{
  "num_hidden_layers": 10,
  "hidden_size": 384,
  "num_attention_heads": 6,
  "num_key_value_heads": 6,
  "head_dim": 64,
  "intermediate_size": 1152,
  "vocab_size": 8192,
  "hidden_act": "gelu",
  "norm": "layernorm",
  "norm_place": "pre",
  "norm_eps": 1e-06,
  "positions": "rope",
  "rope_theta": 10000.0,
  "rope_fraction": 0.25,
  "qk_norm": false,
  "attn_scale": 0.125,
  "bias": "all",
  "tie_word_embeddings": false,
  "parallel_block": true,
  "init": "normal",
  "init_std_qkv": 0.0209,
  "init_std_o": 0.0209,
  "init_std_up": 0.0209,
  "init_std_down": 0.0,
  "optimizer": "adamw",
  "learning_rate": 0.000776,
  "beta1": 0.9,
  "beta2": 0.99,
  "weight_decay": 0.19,
  "lr_head": 0.00549,
  "max_grad_norm": 2.0,
  "warmup_steps": 532,
  "schedule": "wsd",
  "decay_fraction": 1.0,
  "decay_shape": "linear",
  "final_lr_fraction": 0.0,
  "batch_tokens": 32768,
  "max_seq_len": 1024,
  "doc_mask": false,
  "train_tokens": 282200000,
  "max_steps": 8613,
  "dataset": "wikipedia_en"
}
Each number is 500 + 50 x the weight over its row's rms, rounded and kept within 0 to 999. Layers, rows and columns count from 0. Numbers have three digits each. The size before them is the row's rms in percent of the matrix's.

# down: layer 4 MLP down (transposed), 1152x384, rms 0.0307, rows 728-780, columns 128-255
# up: layer 4 MLP up, 1152x384, rms 0.0407, rows 729-780, columns 128-255
down728 104:559444562474508522519516552443484565496507554506504525463453483539504530481486541482509434516467446482463491424460619516605421489523534482554594532497477465513533553529506444430530551364497559511443456548529482460462499552413492535446505475520402496516458582444455547407548576541533421523577559529423432469525551475454481441513479419461380542585506478446480486511507480478365537554486
up729 099:546580544456513540543610501474401501460541527458429591380474555559494542517494544520497500560476461457487504515523521490503568421509424524465451481497420471522494604363554420467496477463534526445542514429492411459539523444398456473508421524488552546563450641590473520511528510350491531451595531556478446511546486458540528472448584510460519546502424529541470427425510410481436512552505
down729 098:477463416479518417479437549522475447524522473575537430565510447485459526517488495426524535490503532443492435549566495508413562471436489476557357447592518480480505431451471618506494525534422522412481529480512583387537462455543516553496519462490514548432492482559591470521472487535471585553507470569538524374479493584522496548493454496518411492520527482414504402556498534552526429561590
up730 097:564494473563417470535528466551441416518545437531512526523614432493495518554513525505518456544512579559610435532467533486496532561572560484527465446509515477481463413507486537539487449456576522550520553493526544477529510463388531579464477488435587522510446450555450441532458529513477447546447447505489452407558431473448445532568457526456478515438461516451519466580525515484457577468576
down730 104:429502543458475534360625594477582536462477522438412443456494511560527476463512458518519590522474451501479452481402496457402457510442429515508492462422453471454517532578525517527530515545480449509456394480530560505583520541609508443590560558480551420519543549438558492463523420491565449480591565469434470620500389534534601522430517591612453536465483472553464567505508505420514495516489
up731 111:537498524553466414601595532517406448437481492475544423503488495488428459463477643535565547560503519613474424505594553551537439481475639464571437497475485431447506457556473490459539422477533518480508541470497445519502507438536500527476524457488491517486448477480493519545441528473616491565536612485450534494434471487472439399562552506460537603504578530468470493552522502502431467635546
down731 121:441519512462510511461537487491531564538536506501461456448624463609429516479570539588511494458555461586467422449495522495441515535519497562541519462507511480470465567443449525533415483536467520465511450446508603554397529494518540553547526362552380434553490534505540536605506523570436486537482473568401542501520521550486456526458523465422456459558496416578582512473572580462500496524485
up732 093:557550524554551492464570454548525576413516539509441486492433565484424486440465517484500423397475448504482455523468511526535547399458516485495477512500491456552519410545483405486509518469451440450430588541513494583542545521472431488450474523521476503499409495446544552444478557417481533495512569473502464466502540472512484594544485522480512564566570445411496481432522507470518520579506
down732 085:514511522497398465511384473474468473486532572490524444445519540562526581466436521559532511458498510438538545520460452408473523520491474507477522536499497571489426439538527504557456415479597533543484459564533536404534590483629540468457546479558494569469535495541433497499528454508506477505527544440521562473491596570499450482508600412521442486484552503550547522435446478502469480377491
up733 098:477587572524506477510456475499433519483535491541515518466412579540462522554468495520459501523393454488487465552492540533477542484531531493476556560433496507425580504499561446470430466486511428454550553518483511493475452486552514495555415521499592474469493596470543413569482522491471509432508535490515479510477480452547505510528586564454502495474560491529514476501433524514512470510507
down733 092:489544562400411607449435432433549456519533489507546529588471479483510530570530526499421475531506564501473520404488547526492478557489513485498448500471474460594531505569585478502518465479458533491510420434549506578477567503459463498513523437377577569460592490488524585509421489448497486573537547518516477534563439489597384507605493511497538546509379529549423514515442464486463460475487
up734 105:511443532588434614489598566498514486464576484550485394458523518466491523472461600539605498553527456509410427462489537520540603497494589514515460475517507565491537551488540564543530476527456468539566465524461481546494490538487577499448555479425534521548553446539504530566426506499613510576560542539419399507478422383559534366497440560422501387599483408470577420504518489487432507522503
down734 109:526473513525450395490540452544462515522514490474540371534574519503547593453584433571421605479431537545578563547466456572559493539482478398532546476469383475437545565587564611516463481499529498476533514539498500398452484552507520539521392517597532529495458517476482492448482480538470406512468479542471453546443581528521453469484577562461523491499542377581411527466486460471520507485515
up735 122:512517480485530448520500488506381487453515510557525483440475493615375490497530535488529465615460538518547502489559539514459454404577519440547571500504444507501534547472487479421419475497419344487410431606493515569540461470496407540466434617493531520568517485590520572497425419532584479488399546457485501543454553500526482410506546528509463472491446496514499514468484539497473472486500
down735 148:595595492493498457521483551507421463483525488484485467433446533543425494462463467484599550521436453478512594463506596613434449546506476518506516421523584501481527535523564515404522449533446526525484451511551588464513530552520489506501492591433498427539568497470486602512509525501632555445541500490516409562516518510450618419531454428494527453556452517554485538553548474461513512541469
up736 083:480453510486449522481411536509482511503511516628528516461510563465442558590526560399534548513443520400453560495447538519543458558543552469544562507551570524450473454483552512359493450501515485588542485540515478526480538463461527550429525565413569471671551500500448548512386526509482482466481518617389492470439466510577521423520467540557477437564515493525496473516491469557425491486472
down736 081:456448497539512525612495472484491491549488475409466535478448524533566404469500529543408431483470427488531476508462493516517597483558529533442464432554480571412505445509484485528399551459557518515464491565529401592508408497507410476522511417485503568354474458470524434474639516489442514555463494464584455531540374436483437592469508511465480506466506512528459482493493490540515513535399
up737 094:584516592479531505514565468495442517471460475530598365421533579530533499505436509541533594517554468543507452470537542448505439511545479502592458502505497538538399553545566434476509512477505542504485486538493511521399490568452488511466586453407450576555501501464555569459503430546526462471523514520457437501505509502427423437531457505432451525500488494386542449456535501434407511522525
down737 084:532453499557482504558462564392519524575515503490466443537445455506446411562592454489482557493479507516520500440472515567498485435375497528511460565539527387524466483554561526534517558523490526496544476551561568487426499548509367493529436611436418433522412453472590456527510515516436553380536498612549509539549537507494535403411517379493404461648505411542493527509394456504477418541520
up738 098:485500578513587482431508523538390488422462504532559498523456515504399504481517488566566430461465522487426544592397411536547551469508429416552463501472418582493522395457509502477566447439508593524475575477459477489473506560389469457458553423477563562491472553512577445510502635561431552455528435448515488470529499488557435506500513543462522500599418470513528495542448611496487450550368
down738 101:562532434520460485432394443489555557468524560545551459552491561565509516542507576454499386462524477531530487527551521499476546600557435435538487524545528455481485464466462433483446475465478511511455414382491471498485411428513628456448454569493528517467500485546535471578475420482484456409453479585525503553438549500463536482498425550499468386514531533477611543477480449442403526571467
up739 109:464540511502495468512470522557470412523481472528522427636530476487500505537535518532504505469486433497511465534521530447484547510524595378566486459460436408516457507494488422460529501445505522451489377437453512542609545458457556558464504564460560579598503442500518530516526417466527549500494423506446567528412449453414497522515456607492399510512573537444561508572426494511401340524636
down739 105:501491575429475511553477442464597506532414487490430479543461462510479485527481495626437571645494524524495622466561413510551492564432440489512480418543503499476497539514475493484548482456491441572469538553530500433417444554505512556380542462601464513484445416498480507448516517538490473545474537514522545563474465401543426536452591445518506583571567538527464507558530511620484505469526
up740 088:424543505498537514483571541509491478456458471499570485617476420563491482555329451485506557497467490461491487501571539528464445437618506440505508562394405533457508476554594482535453580495470467531479431525478429465511503520503577516522475504526567504519441451532516576616447461555560381562528553600517531577508527560535445554521575534583497497472549412445514547386500480461491455514456
down740 086:563513553464422591470612462515570463515510465470503488467538421497530514487551562521437527435424478481485485481471572537491494494419606453427520483527504367535530487567485525525485475535443602447509477448519539478515505453453423448494501479474401517511566532564510428478451509503511506524476440536506513516669475548597546525383480535352554514520523510543447480521434540546466516490535
up741 085:480530586482566426604440543500451451486468533510490404510503460503531416502561480504520378486507526570544483548508477630506503379519607403601483544492479548407465457414456427452439488394494571459436514500481487530457502568490507487538534543535535495453540484524546520471457494468473578503511592523498482449470557430451494483569498454525491514502543412457455480617414563453539517619572
down741 087:467489515493454549519443543524498540573431445503477466514431571491521558442467578548498532483458581535455546634396460573453575492412486491436499507516487459526598496562479498497521605564527422547569452578503461511555596528552465471504484479469492518427562529548490485581543505534507468497484530471578495597587465616507514477510455511435493496432554584487629418439525513505466469465469
up742 091:478514509563500506449517511533480538475425527510537581493585601494443518453503525454564440489625473483509534463559567527503520452528514462495501450475430461451503484453462486447394537530571525517448565496480423577522574508383490583596505490519590474545406539477540489520493585473530479622520464500425427515488444520435439469576561528515431478483590552372494451509494501506535418537479
down742 094:514445440420510509485565578541564580512486546476445510486539463560546519503516416508566431560460472480495596405443564556446486596458389471510454553536489480517515570520479419454449503442398447567458500467562530486512382571514475489471608467474440377547454502518517436543440552544533461441479541564455577589530520475531471414456508497559427506518556500519518570443467490471498551501523
up743 090:527476483369523442471473405467506565476506441469543437563509530512480532524496599533538527442464623579511509404481528608483527517412541497588392497549501557535525522502468520473445572517471481477521590484463524469510521510460471542470495556479455506509484566550595485452497559521502585494440511556502497563521500440563582460573598490448484545501519513456528477399390530536509474501488
down743 091:493453540642475464524505470457529543595498575506467448522477426515445514507418525392557503467585435460430454534496470463478520527541468526489597660538476455567479500504527515459537502538607545443479463528485449517444536502494543354557530536580543464457462467526506487470486537488536555506538456468430407491537457488487471534518475533554540525464474475573498438430542449480553561506458
up744 105:405551436467498574548586596493463471429523509504526528475425542490539499523559497598587501516469459504610541439516459522505590489523463516582508426536391457475439494474508411441539526489543544619458577557488401493470628517421531416403390445485496521518537515540555541477524502407500560458439466552489539591481527454494502474578602509400479573526508497508532518412453544501428459520479
down744 104:553465473441476487500546458532499492505626556524446532519600422514428531498480585532556495455522584501552532463420544430564503442580497509450483507539584482474529531466476523519590557517452529494526552591566541500398480416587531459462559427478395531540460540537424400546533439564520437454476505500503496512449562617349528549437479459561409459546473547556562491507479530621354530490472
up745 096:574491452422541578523488430505459466479466459492526525519532539493429614498436483517435544534502501558531452524519495492568467451596556391540491532414470503591499528561565457505465483425493464512565536488601554493480487459526541550402500481484511464575500499558458593527476450433512544533475504497497533441437610583485405491517501478491485559564489453408458425531551500466463490491588
down745 097:443533502482489467509475438548516476540499504451496461438481547557557462473488500460345531466579521517551587481494509487515454444518492494492495480538481519479520486566537477427538512542573525491505503500614466513492468512479493439493479488532529539395471500495508537490582552457431444454509360474585497515482399395502514548522456537457486520482515446647449425508415499496509435511463
up746 091:526502466492535500463489531546432487546494472438448534478466422552526427527457457480525512483458606571607486486519508540518458537588489522609490472544481500441539483473496516551593523517455556532582422444435521480556509492495431487482524524481513481508496588564668405427523476509448524480489428479478513426522490372409538484511522463352527425460406427481512426519498591526416475514492
down746 102:491600495573472456410361591482501534440509554495502473513539559381442568497540579572562431525438378465569526396448536473481529546473478560477482479412520512521540485512536528521434467539577414545455595540518499599536577481511538488432495554566474494463522446534415530578403451486496469508449510578448483549434489505414530490461472494606446541577574474420485517495541438471569475519431
up747 116:612597512573595549502605476409508479501480472640437463427518468511514448586440604537511500452601580467391427464467457472542518398509513495477505566420577525507547455483545509486447557522473451545565513365485502564447509464497465490485557485434474492555515508521471475585488572466538453496440549559436469437538554576423540429590451528528513489642442436428615453519513456519500534543469
down747 113:451468524480589506509494367475417515582483474544494502553519467561474519556453533510473526428497545579460502439443380483530527542495490467560528448492532481445382550439502474523512466409387533401523536468447475489466468501485499591453519435487374546518561526484449511511471468447525470603565540520504521528466495552517468516403443477476544638593454513512448571510546606529472436555472
up748 094:523483492475544470436432549519539541458473504599487435497512463397409560532441507495573507457524456508386482456512459454521445601493525447569476550406483438488501540426572493541458451589509584556443495518401414540468506534530517467484570420523488491515511552532533454543497519469532494563503521524434512620502505500449474467639492578463574443510481480404551551517488559527451505478474
down748 097:396537534472494537539534542516494491483466476390547511525528465557448483502465463510531427504452541517583573464522556499522550513572454516494491491513489374483454465488452460580462519519546516453420463517454527525468396546473441384461421501470533515505492484408540373483478512599450466485546457504512500467507450465600536579443490479498528496487435578568540488521415428548465510589611
up749 098:471516492498530376450483541498445420465546509584548472568585549444483450502478525582560517476476605529570465503364372477455511465495553407513445484478526507534326518487517515596445532494538520509440618509499475497527503469506544491475485441507503493538498411555491445517472482444525529567472465510420506465479590535479531533532429509529458551462547421525603491424492480465517516484593
down749 101:504463454490439592527456435519511564517586548564460511544567493514503562560476536479528523545465407486439504452474567572425386511524524551406516480511592488565595472442500511488433525469557500483502441396478522502474496445557419556522541479426486487462494521509429455605443512603457440481534449492519437456494488508507431433526397519552494477552541504584507516502549532467513482499443
up750 099:511474491567437462437606503501510474467476576534511504508561566453460430488454485571477570427522474548487508499510508515551531556541597551578546436434456482474547513573437441569468487446582534323415478494449426535491520538545575507560558501524537569554492481446535509622466508581467398506466588495442467448430474426502488470509553588448486562543528478407508544481511576480491498515472
down750 089:418540494448476569431489444562558426560492458470573452416423487476496420555484503418484586452405556540536511527457484529506544517390514434434431486511562498472439467515451541558531507532506440496455449316492517505524538495537528557537468528552513564405398516465472545479525574396472568518498539537498465479534492513566448551452463501487575511501522515521552481463600559417403472517512
up751 102:483506469416476526493521498512498479505508517646448424545504395456525440445531510616556508445519502521519454487456427566515460482491464453564460585573471507436435474442528531525526560465570569501376501509410472437598492536529505441520552481526462564509540419547535523596469480418456492494564570454441464474546474552504466574508496499534489437551502483505635525475460507519519497545383
down751 098:574498474544531601456526481402601479493510549487522498482533577466467494463541532454568612460484528507462482534435537384488527513499517600535489472484558456543565467520474579476456450463527483483379504527480538430553406529484551565564440461467533477523382461500483570476523515567486521529559597544532580480460457552511472507458522515468454518462478559423485575550489418527508521503517
up752 084:426483510473499546527585511525554421503511457573504505515461531478433550527502488446450518428435574549506482522557487499519641681509405580588443480497534538496488499447485518548493437484541477481438516566503545479445578531440543556465443507511537534498565450549508577546454503481485447564473541497386502531491513425521541580466531486476529426531476413536460452577462509530479465416445
down752 086:465459443505497538556500503517516557494597460446471568493560557506556384400487437510411533460583470458489593456510551615531462402564571532455523535472485463557499517508477540473583549440542544440523505512517473539528490511503518435451541458416500426398492481426500420437508502472468469444522475420471504427409452462580525477395401533494440567517532537610460552498431482446551560438478
up753 085:458492545524468555562494504464576483523556520434429544477483525488430640544435454578518459562436449497509527516482429561464481520448529544629487520577457440533425566398548362579515567448524479509465469451544471498509580524549554497480436477548510510518498535522536486501475529390483510502545613416467415506533458462507499569457557503428463450460531390542532475543520493465473453516573
down753 089:500564443498570485424458486598444580529551516511557429508539465535463459448451473498553597508502474477451510527572585557580512457469468511490569463450528479411544475501528560566520397495544482582558570456471566507561427475477449473491461549515490483521499473501473589530531471442473584558457441571547526400491529511495506502487517527486530501531489457430492474485534587466481480458484
up754 104:482493491579565500509497523519507486495394468429465474573437465464533390534497488547539481457539453506516507548497423555520488406419488351571509473460450577474564468508397564470453518502566473473445486467469437440517422517495516517584494473530503496527547541594607463628491460463465504498452540518475501480571489472394506494493609536546432522425500414495492472517425468495491424494481
down754 091:536438530456474535583476576470404525601437460480433454467474483454536510479518463480429509384523482598497437460536484521496478503534555475506500517537465500530513490477504524445527552467625454457521492533546377485480553486466485439584559442554509486544511512514509530486477568387535499534543535488438463451543485509493499416492474545529489539415500456447434436508428535443520497439473
up755 103:488499468523501472536530385548553464497554441500484645484555508522459565409515471545539509462477434439518510489541478454489606484565541441647536467442568536459545571555542489542453414420504506529550541554493524515532483398442515564554475514496620543570502522526535443488479439492582486450551481538441473407429494466460509509533514505478477512420478342482555560472490567556487551486496
down755 097:400462513513495533381461483517396519482506617520527457481458466524523494415459483531495469409511545507495558535528469411515430454492562489409474541498532485564575548532536509524557436447453558492546631403515481556450527530569473415456503453501501484444465458547482557476509471520409464528469529510493510556532509508486470602474536510465547478531492476508446449549401477572498463474556
up756 101:506434446553452451489541567529449415457519530490477539460531559501485441499534471552464486504493461516547543503458557465550519541416450451639466489459449509503541567515512472454547485504497450561480439492487385617503489506466489587524523557512587503549482484492518478437481457575498483512489517505475507425463520306487486430512534510471390541523469481514515533494495522493444467480549
down756 104:605576598461481451469564595414491578465502525511440402446325486533519466434540630497577500538411472459532390480433509565478445498381509454472452599514544567429556412444499472393474409525574403427460509508461461436508606544509515439591455534531504485466528480472460517439523458475515525527522484452556433603631461549523593527475483491554497447596552536515444412497463456484486549548538
up757 101:439529557545436483519447502521457470494581469562510500495572431442486481517540547510516464632475507487563453456392496486563479534501565473498577494527520499522527552496469527482450440461546505586556546566545525481456439437434418575437503535490491482571546500430456454539390481500494394470434470541405540407496552462515458437536525543494443571536484509592470594522529543507493499460503
down757 105:425513513465630507557557550443630515571539498402490499524476573523561483602465465560448502488520408451509448504545505495491519544482547544575522473472511514478486477579445457516436540520507569566548537451589465524470508473552535434547448475492516584502561521516536445496535523555566426463425445462509558540552463480559474444465599614502561496441529455440466428509531508506523507521471
up758 096:493575545485519497548544525418500533474442480514494496559522409437473412454482443549523568469562445492421462529474513566520447518454454516537573484380484483475490516420495469431508564480470521518385530473462503615459506560505475570577556512481505498480600515477555543561499422538510522506479557493504574478474456544459541481538585455465464406563453474503500485569409488505512436558530
down758 095:532520514530452533491432592504434548502513427522482574434632516533504489494485497481492516458483524473518509464406449487430473505541557476470469458509415471541490516471499460492522484533519436513470510487534523563506515548420500486528520528499431490460430495428520391567477456522510509555461404463478537605432538481468417431480518470427446472561519426522525527551438526567548527513548
up759 089:443487466548617438502509529538498392480491496468496486425497563519471533452447548537543464418580412538538457479459510575440530492374487378607542578450481525521468536529462438411532507504529446596489418490447529574539562506526563522587427510494498494547491564467500454487471502587554563444489494464492548511486460380521575482462527600560468583459609490530439541525522519423500526507550
down759 085:526458436468429476531514504467478531532490517547500489399450511546487453489585535480532569508475577630557439444520533414428480441472384511599539528440480531439552463491465607472520483579499580525505499475502558455462473503510553467510558503560508620435501513592482443519515537515435461447489549476532552532553550468520466470434563466572500416511517520533437537382605519520453533496548
up760 094:554501444401435475575568474548507519450515495552470505553566509573512504519524516469517485494540562529474501477407409489574467436521479554531521470555403400458420526502539440556591394417483467442473515494445424539506541553468528555466530399520549641547525494567453465543480487395485504499490516554403441521512488504442496556543534487441499550447535457470634539574475458479475480501590
down760 096:478457465551509462533578458583441422484574507459507463562504538457520490473426474546555565496523399451423491485516496567567490497534443515465519553550478460530527417490427557531474435448417542458478453482458542505431510513539462465443473511526453527471551497373539409492496553446499577447485382454498527501480660643530485495417448475472508579518512492516417389508552443449491536546488
up761 118:460598529536467562468579505384521467414551446414515559505432485516401536579461441565493554547448540598537496477597555580553514566471502515557423487498457516520510488542455545428387537545559444423571413406506483496542517503523452546453471508493572549543499500513456517484473443537574535504530487526502457583461511544456492513493573505522406455475493480545485521509483432436475382527392
down761 123:488535468454488442433516452422434524431581460486517460564473543525467608509463530495576531529545519470454530550518408600540525515524528477489494478474468508564475450501405488501495401544424453430525527556519514489507554480483486415477478496498449530510492574555513522505528440491456509539524538489478536478574466562459560531436435474474503515535478575569458485462425510475507470530544
up762 090:464513516442486474489488534557520472459422436493563512519583485532386527533488517482457476501409429411509452512532514448517459593498509586636459474428533464469486383404410431463502474578488479523472529493507510514519436566419536485520553502496485415508541531470537474600428500415483598542529456499520551489495496520557481487582614510524554532549515497463474489550500536450485486554470
down762 091:529513450491515599506532481524556511490431458427476463371503529515572459464453476525587469488478496462519489499477434459544602480476532526452507494514542419554515535507421436457512410527453535565454485434496432505499500541508517486461464508437525563589434494524523574506465409572517517493546597496417582618514489463453524471513540550536548529484501432529508427511591443533482503614523
up763 089:538504532513458533459457394486556592472478526504515563439473621526534536514501416552476507472505460473580553523560578476499467533529508489512462435471553462586455495444562516343550463467546492573450461460489512570609524508450445519489536370466534505513554524442530552425552538486543364379451496605442463477475573486428478446480600455496495476482565415414578490515505415529516521539561
down763 091:482614487484501431472490491472526593524500472510473543499500443421512424436463507508496568465441568521553501459448515488525479446498491518432482538554354394430455390488512429560458511485469592571487613460548556524463494419514471484497475558537428411496445433410503536531490528515517584522491437526480587547570462504444465549443487454547559530546490528523499495495585571517483516562543
up764 094:518548590527474492418491452486433499481556537434571474496503536541471507490530465531571511459433488498501428484462437543567540475526421472482538471512590494528471571444560449500510531510452475486485336519446559509518514522565518437499467577483490520613469453448588438465411462455582506561476478456348451581605541525502559364532541479489446498475497509538538530537509499479537451538558
down764 081:511520469527488548573502487473481474552589482460501486436499466515497479518495489418554536473457531498441538407484541563532471508550549473482517502510484515456438512457516516487496493513457552507568470415487436479534510525558503437465498497493471495472487577493509547458491481539535498431525529496432487559502488453439486460499488392481540490495476489492529516508577477433551532515442
up765 106:449505497525452485548474508516577479451547580504534482481420455480518530429464531542541518500530432550539434455530564463517492592474550509491531448460424553552452568530446507445491512388532482535486502571526465519563538477467523540379534532525472517524491485564506573540519494487556551470415522539498542555461497362478564505586528636555436480547560458488507462497462464517499460449433
down765 106:523591481501435490550499446477561573550418452526487548445557367515570471547466387492544547520529487517504517551622517474445536446452505463459477562570500584513451488417614477523465579513542505508507553488511510511488532569485409499511560489479460505485513527366487450475591441524600547500561452516518570564527568567602437579426526497537410461483418537486569549483488480509442591456560
up766 102:464608480529511536522498481497578398492466535502543547417525495407511527575501455576484467445530533625447548503428408539536517487517509355520481482471413488495408553478498539457458511479515510446544546523479571558456504431520413598469550535470507484609505548520479556559548475474530490438591490478480498518473534514539479455467567536476481509565572462478534484454503460543460490459535
down766 110:498456461436470491470535432407569442480479519467532457496455397560522504557545541551418416489580499478467561458510465486486458443506491538349488535532483518490453564503546520503450502478525470475535430500517510412399444479462527541409529494523562534456579465549523577577426487458471439511544404512501438459538607440481558617475486444602511402591500512523527438468414562540484505562485
up767 092:559526553442594573477523465602543531493533493504514490555562525490456509446500528444554484438529501482513483483424534494472494504543406467477597540526498573527379439493456440536537505469529463572515582535477512517530499426384449477352529519445461531623561448517482463468540559456546444548552453504494463419528489529501577598533444489486521495583591494450503484451413415430492502488549
down767 086:549419418512512528460521484469465491531510431472555438488540447524445504510478506438463504513491639497513484572490502459516409540545518555570440481373453453487559505530608438412433559441545515489448461558551384524563446502475481506562523493453505480407593462485511490432512556554433615421584462551572511530523435519483581483498548551575532508494445447486470561497601529566481488396489
up768 098:548518515491593557460543598514381529435476503483474459425415442504503475564507535520536446538446430490548520432474511451471446596490508456490528531478422474517481530413533500504566534535521452482473456553448508524533538526448438570486582434494509457600495529531516446512542603488507544437507460465470546504494407527521533476469516602409440460567501526496558452510547475524399439455543
down768 092:456404459543474502441485541480438505523538456494519513506557499536396535546445534494517508554501525447425385400541410447473505508478539472508502613529463458608526555514553436544544552543486477545502602519579457508490597506540449458451488549525506580438539482429480527476523524385408478440516459545469460490478443511499479529444471533542502555595446531476529471468467533470502381480567
up769 135:604572544542482529500542527523440476489457483494482552418574509528436486612483508545531438470513521527503454473430419519639480523506577360536515469458497523522539484497596477510485436464490505535558443492455414541523445531543545603535528475517580560526498594472541560508421583463571497456461555472501520545512472560390471385579520505491495542453495427515514431483458473458485462554522
down769 108:504534513521469498526517550503491470646558478479451467497507458519503492525510477506403559568463539555499424435440518499509447517491483499473500515586479456493506520452523499524495521557481503506556498474559459509459468554518529540548504460464503507537476545511506476497497474455479499510481481469456493543509514477377462419512508339516501501431469462521494490523530511479484545499460
up770 103:549520505537441547493577570443517447491530465547526431566554545492564464472525481660491468517537555610445465414388394480631454502493532436490490432485451448404476462448498429564428538462511462549428483539502397626511581450479548456563471379438432610510525423482491533496513473432548479558485546545472469499479555467557447524594396581524431611493530522474621468434539508475475530459481
down770 107:446473451541489459502449504539449460567549509583423487521487487423457500502495592468551528649548511543530545516576567481580505569568496552386458433495481580472512488497452467563538518526547481491419550468483474528542497472454559531574462495485500582503428459478514509517471475546467476544540504456452496489462487493524433534486440558597464471523459557483465534422553410524498540498547
up771 081:523531543552525542559551535525544506493407364408559507469445489490498599495517500531533625343483511601527470498412487497583449501573494495474556544492462450504493512474472445562530531469549461441526530517478417540412496549535524500405475480421566515512445625553641506393472464519538545522427466466496569547512472570455488496551478472549510546434513545521425416584445463514479500472523
down771 078:465468460518475535531501533500550478547591463448440501510581493456546502525486507453440535456511511502516423424474456576551409512560532479525512479540472560507454513484512452447495521495523475484515509524496467519510511472507523431538454495511535497450483564503449485442517493468473506466519445505421508428506473466428512435526471426459527542428525452576490514529510486510538534477466
up772 110:501552614541572474517593540475508569478445542518541574411503572533519489457479483561518535518518510522536486519470375554509470548468453446581458544508500462506489529506607454422511502459537440488485498516471413540490510538500438550520522398470602558593451533536535571476434448470471565552525495507420451525468593513446461427509510515499501510398471500473487479510512570525492440566521
down772 097:513514464505524521560533465465463494630615492457458406465486479518557563530519501503458474533453497539449457484554494524500432547501533525522532437556547481518481471494501462540523548444497435531570508515561470500521505442434492535500524517539505507525527524489485433470433485494573459478529522552418546512514462504387465440525534399443480486487526480429476456500526499448475555466486
up773 093:557449619509493473473497534551443487504447589494588417447493507545484506445555490483450572480443546559506499476528479486574379532574480514518496459479461465433501497428475476457449479514477467510474484473483369533513480550513455455446568474578595504620518602553616449516473549474500497489474531506401488391501475475442493479510508507469495529505479435436533454459528474432441492491517
down773 084:490487409550481499511518512544503501628628562513501510488508488483439529615534515528473539555470506534499430449471475486504521547513484499451593486553457457490511499392475481557479491523557514523473570507549475499483469462527454481527443464447476504521412546500556504573459547472540479507445507579429474558505533495464461424549539507524474554469452495432508478445565466440517506484493
up774 094:437532531464515462539508514455467466519562506477464508393515600449491550447518523505587473458490467502505474442488515546422529491575525478594455533547472589509512507436584557560537491503510552416494514457412491543537422471491440534547486481513536578545512541548636500465547502405486470439496539530441495451496394529535401512526500508456507427430483364526560494462500483525417527502464
down774 092:497420498489547459495620540445431530488506609478471520533476461405517446535458473481515504503518410529504489493489431538528460533459490563511438393516458541427390436518507467504597550508467372562437504440506567471523495545492550548520515429465519450346470497510418485534492579577426527568535507543542589488457527591460594471475518438454544486482544458569446585523519525553588490533451
up775 096:479509556556522425450485469371528501403600465518501498488620583525451533516455556469500521601451544413500523478558499443513471517520495480531486507364505530387502435442488554459459491510480362447458541470589520459545465462539502457515447507477512514539539487563480531516368526508484456468491476509501505554482581580514396504548517581487457426498593481431476510480563468356459553531545
down775 100:456531491361479563431500485615522505509533479464399437460518571503546469509524437445525476517423497459530575510555421507587552397492451446449522427568549460502521615548498536455454569488498568488485486499570509526514457455444446497450492461484530394548448476520486551481464504514548531543497539404521451447532473483544548505434535420511550527461583479626504453550487461466516424451473
up776 094:519538545517571511499602519569509487432513479478547517497542462522477600509470470556501525445453462483507449492403505539485566510496456440486497522501494567544492555457463492552514426522525496376442406430490440491545583459422546536504526492460530554491561503495582444547510513598520448399520465500527536545555457556464496499540490488459418478470551525584539544531527468465499550503530
down776 087:570524481534429527497522456380558482579468538446437440476461482468467492552491365537439437504381519479449506510581578484539478496539415588528417499446516424452614488559527521433494550526474486527484494568554491464555446482372425503469494562497539469473557564514533544473383516500457519413460517605524522522574485495493495479514638482492479474457535443478420414408468517530478494500432
up777 092:544531470513517524507540517504450566489467496528554446493573460482436406422490456505499451502542563536508467562551439529469536502464475512630517652510546485526562499512504567507504451581581479511454464491445493544502465539470551532526495494523597462475514489569457590535427473475459443530424662519532454501483585490491615457559566536546477474461454359504564520530522550534492523480407
down777 091:484476448566505522463450556452520527465590508467488591501496515576479429557461595525479543521409528397489520474482537438506538534535599430493470494524470432548393557569433523540478447446436544513540492509534528581519505586461444589524403495491493493425405519502481398553506462552473489532529491425496440583462493405558516458479489518444535433509484437500431560565506504533489507571470
up778 109:498600456540497545559512462567468413460580465411445570468501492489497447561489472504672421490519611555466555586466543538569532453555456474474563463525505458571514361493493499419529472495450509542532536491429453509512520426447490519443478574507497562523484568475534549500526509412539569500427483562449524445623513454464539439507581534405498557426525501480530485550493503485442465579479
down778 118:566403466480457488514474445458597565470413382394433476457577561501484553536562436451461589585507448619407488417479499518525467511492495467531504461535428448428502444492572525550589591470564591466521537458502435549571472499511523565420475432533469481517561529485429482471489492415467490524505474503529477683494375384460467487497532466437518467525559597450520578577568525479473442468480
up779 101:416478455456469426545557557517464509479460475568513505583515456489422583635545568581519461448486462485407508462501506488548481558441422480501486534431535541443535531367519466582520457510465529553486420501484571528475614479502524500448512520517503529522524423625556486471468485489581495559532573570459491475585501530513507524503513535483457503572525539398553505506449552463444447440347
down779 100:474488552392486472428483500572473464601552492502562480502495597420551512544496478394496493436459397535543497542460524588550402496482465547503483468436439441501484547488494529475520482503525511502436502514510560461476513512453553398477478499543487459425514481462516454420463535551502443487487459465473538448489422456598482547480528638543428485505454578562527509470450544462532483482505
up780 092:439550493489451453530529515537470422507454509584489553448454447464551518496504498467564460574515468526448482565393563540463589477443499507417478529565424505498486511454476509528551528515548552415520451471469518494582562526414458483533568476466483507523538482547466446559515607495563516486504527530486551459541403462591478490488619571494519465547521519568416487451426463428505478615433
down780 090:541520482504489464541482461446483559430387487448505432596497504580419531501544476524560518471562558523565520462573373516487492472454451468504463590502563485412465598530554537538398599505438459526532492468513500436410428513534418490373522410516559493483459528517530581403493430445463443497559509558521514533470608552486589514481502519467500424419466533513538404457530413527483571524568